{"num_attention_heads": 3, "num_key_value_heads": 3, "hidden_act": "tanh_gelu", "norm_place": "pre", "qk_norm": false, "bias": "all", "init_std_qkv": 0.0321, "init_std_o": 0.0398, "learning_rate": 0.00771, "lr_head": 0.00405, "decay_shape": "linear", "max_steps": 12192}
Each number is 500 + 25 x the weight over its row's rms, rounded and kept within 0 to 999. Layers, rows and columns count from 0. Numbers have three digits each. The size before them is the row's rms in percent of the matrix's.

# layer 4 MLP down, 384x1536, rms 0.0459, rows 54-104, columns 768-895
110:460502480520509486490535525528493508514487469507474502485486474512529474476508485502483447491525502473488556471509520477548494514480513452502508507505491501489523516533492503463519487483451504494496494546538493508489472500523485494480508515453500491463517471532538520474479478509487547493527515486498500469508487504472491531479511485508555511469499514492463478506512475504487501541469
098:488493466468478490563489563461500506519516486501527516504507485464494485479487505527490524502520522512509538491461460497533518495539505463458485465543530477489487495494498458481517495518486492504486495508500484450506504505504488469523457498499503467516509472549469470494465475540527491503509513506509479448497500523492551471517531515505483495501446451483497469485546479535451493506483
098:487469463502530508504510512514462492516500497512458474450514514529483456579477500534532472481501477485485492503512501521498477514521494504450517471513493502519459509471535494461473537508493461497500488484460482498501521509497467504549539514497500502507470468466515488466486485518491524481471492516474550508478486513506515518465530494497487528520529479527492529525504506465530526478511
100:505501511503531476490487523510535465451496498497493488504502534498479493506499519504552496521479541485488516482513503497532544478528516481531486505549549481459460499496473531523506521529508538504488473528516477506503489505481460455496517479538492481517513457555543500495498499475515544489516470502545496461501532468505508499489481492512492494464483468495527480536501487493546470504542
097:502509459512497489473487473480510491476473449513479457507484555497495531441485508485492471511484545502542487503510509485495479499456516572524493505496524502521500504511480480496487489551488546497494503488504531480453513503492567503482526525475489507461518484515498511509500510466517510481507512492493520471555462522467477514495516494484538489511494543523529500510482502501463491510521
095:571488450510530519485494489528472543525444505452483491437489474490492521491528484521513520490459525484451528537501508536528516491484521475473512477494497525489540515480505514507485475469472456514469486489501511469509485507495493473461496474535528519522465472499498509472496498492519464493487479501456490475499488461470521489489511512502493506456483492505534429507500457512522496534486
099:477514534521519524526517504504524540474513519503517520490501498527467475504505510509517493512522483502536496508497511489471478516529522490494522537488525456471477500526494501463496520460500521485482537510463483502527520505490508467497512443514493507516488509500515480483504471499471447524510488508479475503474489473511551497546464475457494517448515506529506511471504482518499504447552
103:502533484487534483494505509450551481543509497510554475439508490513462453506454519511518540508503535520508523552500475512498534548467518517483529481511482470462501507504542490471498495504546479546486528477540530525504465485543500517480476538492527541515496503542516505486511515517522510528542523495490490506498497478470477456489540450537505504514481499506556537492480531516469475513474
100:507474496547477473462514554512467483504506525492507528504489528472520516503500519500517513494511515486469518525467493508506517483503551533503480492533448512500467504476537446484518453517510503504522491499529456511513508487500475488466515510503491531457462511520509521537451495504504535492457490515465484499485560511503514518489498463514468488508517505487477483490480503459470494499475
103:466498504526497481468494496516485445495505499482458430503491523473526513490490502526471503493518521507497518524523499466489498482531476517475510538532503449529496437503504469490517432467563472490491478480540540490535485512514540510505540494471544485446472466446506499501537523543487499502494509516476501525479503493485491481498550509534495475496509517482552460435468472500509512536435
100:542504504496507512501485526510530464530467529466522523487449498508446488527494521519523517500489477524519528486519525502485510491508499516481489495494572537476504516500494502482487467530492496504516452464526484508473510459491466468503493568481523488504496521522476525532509489509506530510486429505511492475484509531497485501481477526467489516535507474521525528429502529455548506481467
097:471501525513495496497513568523485504512452493508499466530484527494477531528513527468517487485512456513474477504518497523517526503505484489520499496506503532480498534440541506494469504483506532525455525520501485488544536484482525484501528537548495455487533474538492536471491496568477529470488547467485433531486495493500548533498519530558542466474498489485489537497493506512517500533454
095:494477519481489528532491492501510455478496501505512513487508484485451502512470524523471502498533496506499490547497516527452516531470464521509496504474504492467511547508523485524478478481517516519528510523502517442523534497504490456496538514448464495488537481497499507512515504527489490511495497513497520554494520510486495519466530478529458530481477526491474507466463479477500538476488
099:478510495505517503494499520471504471485474499522559501480508499506520499505438540535522469512522514538499491493524529512525523516499491473523536507513497526511538474483514491451501524507487506477498493569514503508510498490482504543516497467518439496512523502485512504546488507529486484525559443508482506514506528513480446495506521472512546483519505459500518517544484510484499497514516
099:522486507487533500495525552474494476458469509468496506519541494537475481535497502487470485499456538441500516524493540450504518515551520506458502541453465487487480536494465497489485493491532528471497456531472462517483516485473505532534425531486476495518511495508465539527524460443523447538524489499508476492488541487506479525507513528543459537507531491528512468509475494520511460472476
098:499492472463484518461504412461458507453501476498516482474518490469495486489515489469479520487465490543508524512493505502501475490499509514483471541488491522510531491507483493464488483530531519512484469482487477483452524490523529516499520543515453510541480453480479551488521508482497497519493495522486471532535527504514527500498471521493509545515532480514496486525485510499486522522521
103:502497484492530502453517547483493521502500516508533498505522481449515491491449519499487507488508466462494490490504504483505556492521498471515480492512490465496520507490530486487465535473493466503489504553534510513530488487472554494492490485455486489483500477535519539490501453541514511482505532470470479479491542469502510500512460496477482517478514504529514504473535496496479499472471
097:552500533447532501466499476508513503519483532476547471506549472467539543473462461477517505487538525524494501495470474538503515446510473489552492508493500489495519505488446479521499512527470500472499522494507498516514473519546489492493468521492476487550480475478498497502484494502553513447481476460465527508493524474546527463518513509495518529458484521466448468549499468506481459492522
101:503483465522533466534491537486500479510491469489540469511489500490487497529543515477507504527500493488561519485523537492483496506494511448496443496489473498506477477481497497488470496548523483479500489486472488488462469478443568484529510493511442529492496464505532511477491506519498490500512497492512495502528450503495471546503516506539519519514521535502490464558551484521486505506479
099:524493503536547509502521516493543488529521470499452548506513512514505515442538470512503508500537490516484473492512504512518480496481502466495513490513496512528521491534507502507498483512519481453543509501513517531540415504496451488491519528512521495515491484561525517505479492523507477483479480488494523506511523492491454492524510529513569457490516493480505473480525558478504469465516
098:468510522487518525452507445490510532547484434505506460514504550492468510443487501488478518502546513464528496480495489521502472491480497527486526490540549439518523523497517502512479486514526496531539521499512499527475516526500490528497495484496486504468502520543486462504522463493521497460501509513471486510500487497505494458506495536488451530487537502500497534447496529510503463546490
107:501469486494503516491513508502545486488501526530512479531494494566464503538501517523483502444514557462500499512512473513510562505522530529463475511507544526485513498518498549486515535545494501512502524488526488504515499490522487489468524499561519486524469454480489524529492513463518496553488557503529495475473468488487436554458473478492477552512516511523498502510550490469435474526464
099:488497532548504500473541505523495495472573491450524493494510491498510522518465490508523499480509558470537465498547479478452501495551476499510504508548483547517469534518475470500442473476472435501525573469530500530485517495489517507502487487483513523528497492514476559502549526512472494518502492480523482470485478498510466508500530508516490495511503512483487518512490467524507474495498
100:555503517468495525505479489519475478492473555480461488444532486521489507486502465523474526509494512474496555450513494507504539445517535531484535524470497463513513493476495489472514437486461474545512482519503455476465526487523471544510530515449501475493479494499507456474451472469493434495529491476473500507497497482501491520483536498484509523468489484556515491518513493493517487509519
095:467505546533458508451520506473527501513520493507496488486488459484499500503495510528520422512459521516510539469474475492487495528478458512503490475477547500512471489528502484500500498539521437496499468491474542478556489508504516513525517513507511478506516526487524513508504490509461523475500466507463502505465497511537443516505492519490512465504508522510504452513510505520496477491489
099:502487466554466466504474532491493502506492504484503478493497489494512532540481467462521539478502510535515522453497487538469473549504520505493505506540439528491560466475471468529458506508463482496509520505500570483554542513499527560486517485484451442528520466452506486486507482523464545492476513497528496486461477472474497521486540516522444491487503502506457485535499472532515522467499
102:507486499491537515516514457463504515504477490494500471497474499520473507459496501515481481430487509502513496528505513487524516505512508503520495503514501502519495460512483466553522483485510493508478483541446461501444504522470507483460513482496519460483509492513492481546498528514476519489528470523514523483510487502509474516496532475498486513511485494555511482487497489473497550490527
105:522493505461509507484506514492490487462486517513523512515463509540525475538486485498519484554524508486499476579504505473480494510486520484516495495502516535510480485501527502480511514493485509489487499527479550515487498496487513516503524535502486530533515531530498521494436518436495476508486444528518509514494441508470478477509480492499489512525455495485546446542500534505513473531528
103:478469476520482491521503507494536495512485522496507495463468504489484460524534485534479476480523512485493501509513521510501535506496495478485578479517457483436486543508487497470497497488472462501493522504540469534433512493537530483516448502495494520510480486491495517509464535488461478462506453532499474500547529501485493509480470478486491510497516506470470477565481545508497527517476
103:516547519519522481458491531468509487505520479486490534471538504531498507557504474494575487516464483484502517490460450504538497508527530515458518493492471488483522471485485509538510488499507513480491505438456509473546466475465476493529493501515497510488477468536494474512494550501517509496508498510497509517508490494479498548510498426508475518522525496510493536508528510494484486514532
097:473481521481479528531512520493486498519502520487474493462507496528497528530457518487516473451500459510496479485499481477460519476469491498538487474472545491472516537496546496441536525481514515454470524554487514516482482477501526426460471455501498530499470487493454505481501471520478504466497481504493510516520512547506518525500507481507517483519486497473517495506503488524448463513488
103:486501515483506563484480498486441532491505511565507475565529470460528480533480523471511486463526524520448503535465495527483538523513494507518501488545529522487499488511489496505495512531463502463479558525523487483467525523496531472518492496530502494474524506514470521494507505495482472496524462494497505523459524494498464461535485499490467484479456570467488490505503540512494483499463
104:562444484491496510498500516509490491493471506493526523495503507435473487492505480465514508460514440519530475482508497510505537514457527519498461513466471481529511498487504538534498487493484492529506519514492492487458512485488488483501494497462518487483536526489509508482459477458500501476497482524510504489524479516516507528468485502476484533493487519446462469464515478461515504468492
103:427485493486511489516489502526461497506544508481456501495494493515442518496482508489507538467548495515497498507481514513524504489462505484556514476481451541478469495516498525484447507514501484537481515467513507504489492473510484551547465496477511482524541492474520576445547466478498528504501522478499473495497491473505505519519504542515536471495481476519473476527538483532491457500493
099:511570495484498558498519501519477471537485502496490515468534498461524476457488522498515525444494524482464470501506488482473499525547476513474500499546485463489528529509521481486521496517531532500483499519548496464520474470495476473518507490464484455505494493521512471468522493541512518496491480502486510515513508510451555480497516466515501478468461509499507498469552467472505501473477
107:496480502484487540477516506515448477517487481500488460487512473544544464515504511487502487466501494512518493511501477519539484523502496481482516488492486428484476478480513501503489506527504466497490468546481501502508527512487490486515527519518478534506487406505514497480493483465489471544505483456507535511494498459497496561486444496496510535500519482485510534599495514478540503508515
103:465511523488496528535479501521499467474563480500486533521499497524514523514543492523497481486485464484513528514491552511475521473491523456518546530491485520498495515513496527533477510497473533520516495498491439504489515510500473524469515527527479525589525520492499525505500488494489532472511482441526508517535477488465504474468479498481485499516529514520488469557482495449503521506493
099:503516487467515524460511507525495518477509560488465516496473496502504474525520420483506520508518484498491511458494491523423519482481516529457542528477495529526485503498501481478540502476503495518506550512500525520508477474490513512511517518523495471496536439470501502516512508470419444516512521490510479442488495471468512508485523511502483490540504550539535486490505506514545497476532
099:461479551480496554506495497499496522496537445507492510538498495485513468469521477489466482445510523484485499529508485504485539532457545492525537477545530457461525486533499511516510474515494524458472497482491481481464498470482502495485476475497492512507478487475524528465568505487477509525508477530515497499522499443504501493534460531477464517495517496456509508549529503504531461514518
105:493533480488525551524491480513490490504489517521484479503469529516477483503488502519500502484515470473503524548483525499481507474510501497522468505492481515466524510440493523534502515543468509540527524493529471508473488478531535461461481478502521511507530548494453452494479489517504494509510501489487496499486548512463510488512493515508484471547527524500486484504471484512476503493485
099:495491447515523520528452560538488461536447539484466493477514503490469496559486505513478480511551480455519454493488516501452476474475509511496463517514482510524541526475515528517495530522499482478531445529496509493511523500510508504486521496459454488476457499450480489523487475525503483505568501539475459526497499518497474480459476478459525574489501514516465505477523484490467535468499
097:470520486471449573491513512501494494506477526471566492487516484510540513485442483473537519543511499502492484514515516506548534507463493505484511497538521461545510510468550482523492495462509469504517544479502499530506494484486508475532488498523513504522505510487538503513472458472504474480489511475507518500462532520490497493482499542498504468514512449474514479516490495475521521520528
097:486508517468524477461507496512507492471527510485476465446478464489472460516529536504507560535527499529466484491508517505499508475480485460486517513512485510527556512529522519525490518495484473493467532454527490540501515526458473505492505478504520481493517446475490538502514522472471481497492478510480499488502483507530446513562490513477486501516504494501545485533518499519551496532482
101:537469481519496454492541482546487524529476504488488463523514510499495466409520493543529498492519503460479515514489504513509533536525446523484511513489495509489520495501482535526472525503480558515516459500498509476469496517506506546548513460470478474500485471474504502504475451511517485480497516509472483498494450485494560518468501528524470475483487522531506501509517523492465518498489
095:511480470492486519500478542477451556524492463501504497510447517492517534456513469500512522463494477523524506489501508467485522460523513503499527462534519463479464518499492490484510480497493503514517511474453481473473513504525480506475442507485463481474518465479480502468488488522539479486531505507473518523463486470480498471530476484464468503501504525506534516538460488544516493537495
101:477444455503476489483512526533513501527545471517475492526490496497528484519491485489468446528532483497498496523514476488514482499499464488465493494533492520524561500496504497505488533515456515475497475508467500470537517487511508480448495542482486490456537460485513519528537512512528485505512477476460463511445490459502489530504510480464525502531503461529484449558484482544526492474499
096:509513509521532433493444476500470502489531503507473490551513515494483468491530439528519486503512505497515493494494467469492533494465475523463499502499474509512485522504522512506452497508467521471489461541488498501511479469500492525545490408515436506491494481479506507530507513509495526510523475503497522453498502525478467470554487507502505560513515481492482509484484499504489504501491
099:497514512523494482522487531456543466572507479533490499516512492544507514522548520531463468473511523473519449532496475519532517465470515512504486502542523459491459521496451498482488527551480486457466523503473510500530542511469493496554470488492505515463520518512510479512495526469482505492478496495520492483521467470489499493482515485489487526503493525493489512523479500552476507538512
101:476535527492483502448488487534541480491523514542530473500461520521499508515493503468530483513510495499491494502507480505474548534560502509478524502505513529483482457550506484502497502506480492534484493519513496477510500484487525513513520486469472551514499482479511483532539485484518519483487541490486479480498516496488478516511492484482507520467471502480506496405492520511500519471481
100:485527501470562508494443469487444528473459479473526456517515478464498507470500509488507479500483494509539483509483492478473486455515500536494544474436468487533491476468481522508507449474477505519519495478484486529468437450512462508462466471504541508503517495511477497462499532476518488441513529511505503491498490466520494497504498484527509489494476499528532493456513481494544492462516
096:541486538537513514473525463481493502496494520486487477455436502459538495520475488534518530503505512508519529507471447529536480470492499490450468500495530513500540473537519512503500506473516497481492517475448450492476492535491496495522496502507511451459508533513565490466502494503531514514525518542551467519470541465515551488511490502484535478468490483470513494496485470469488521498515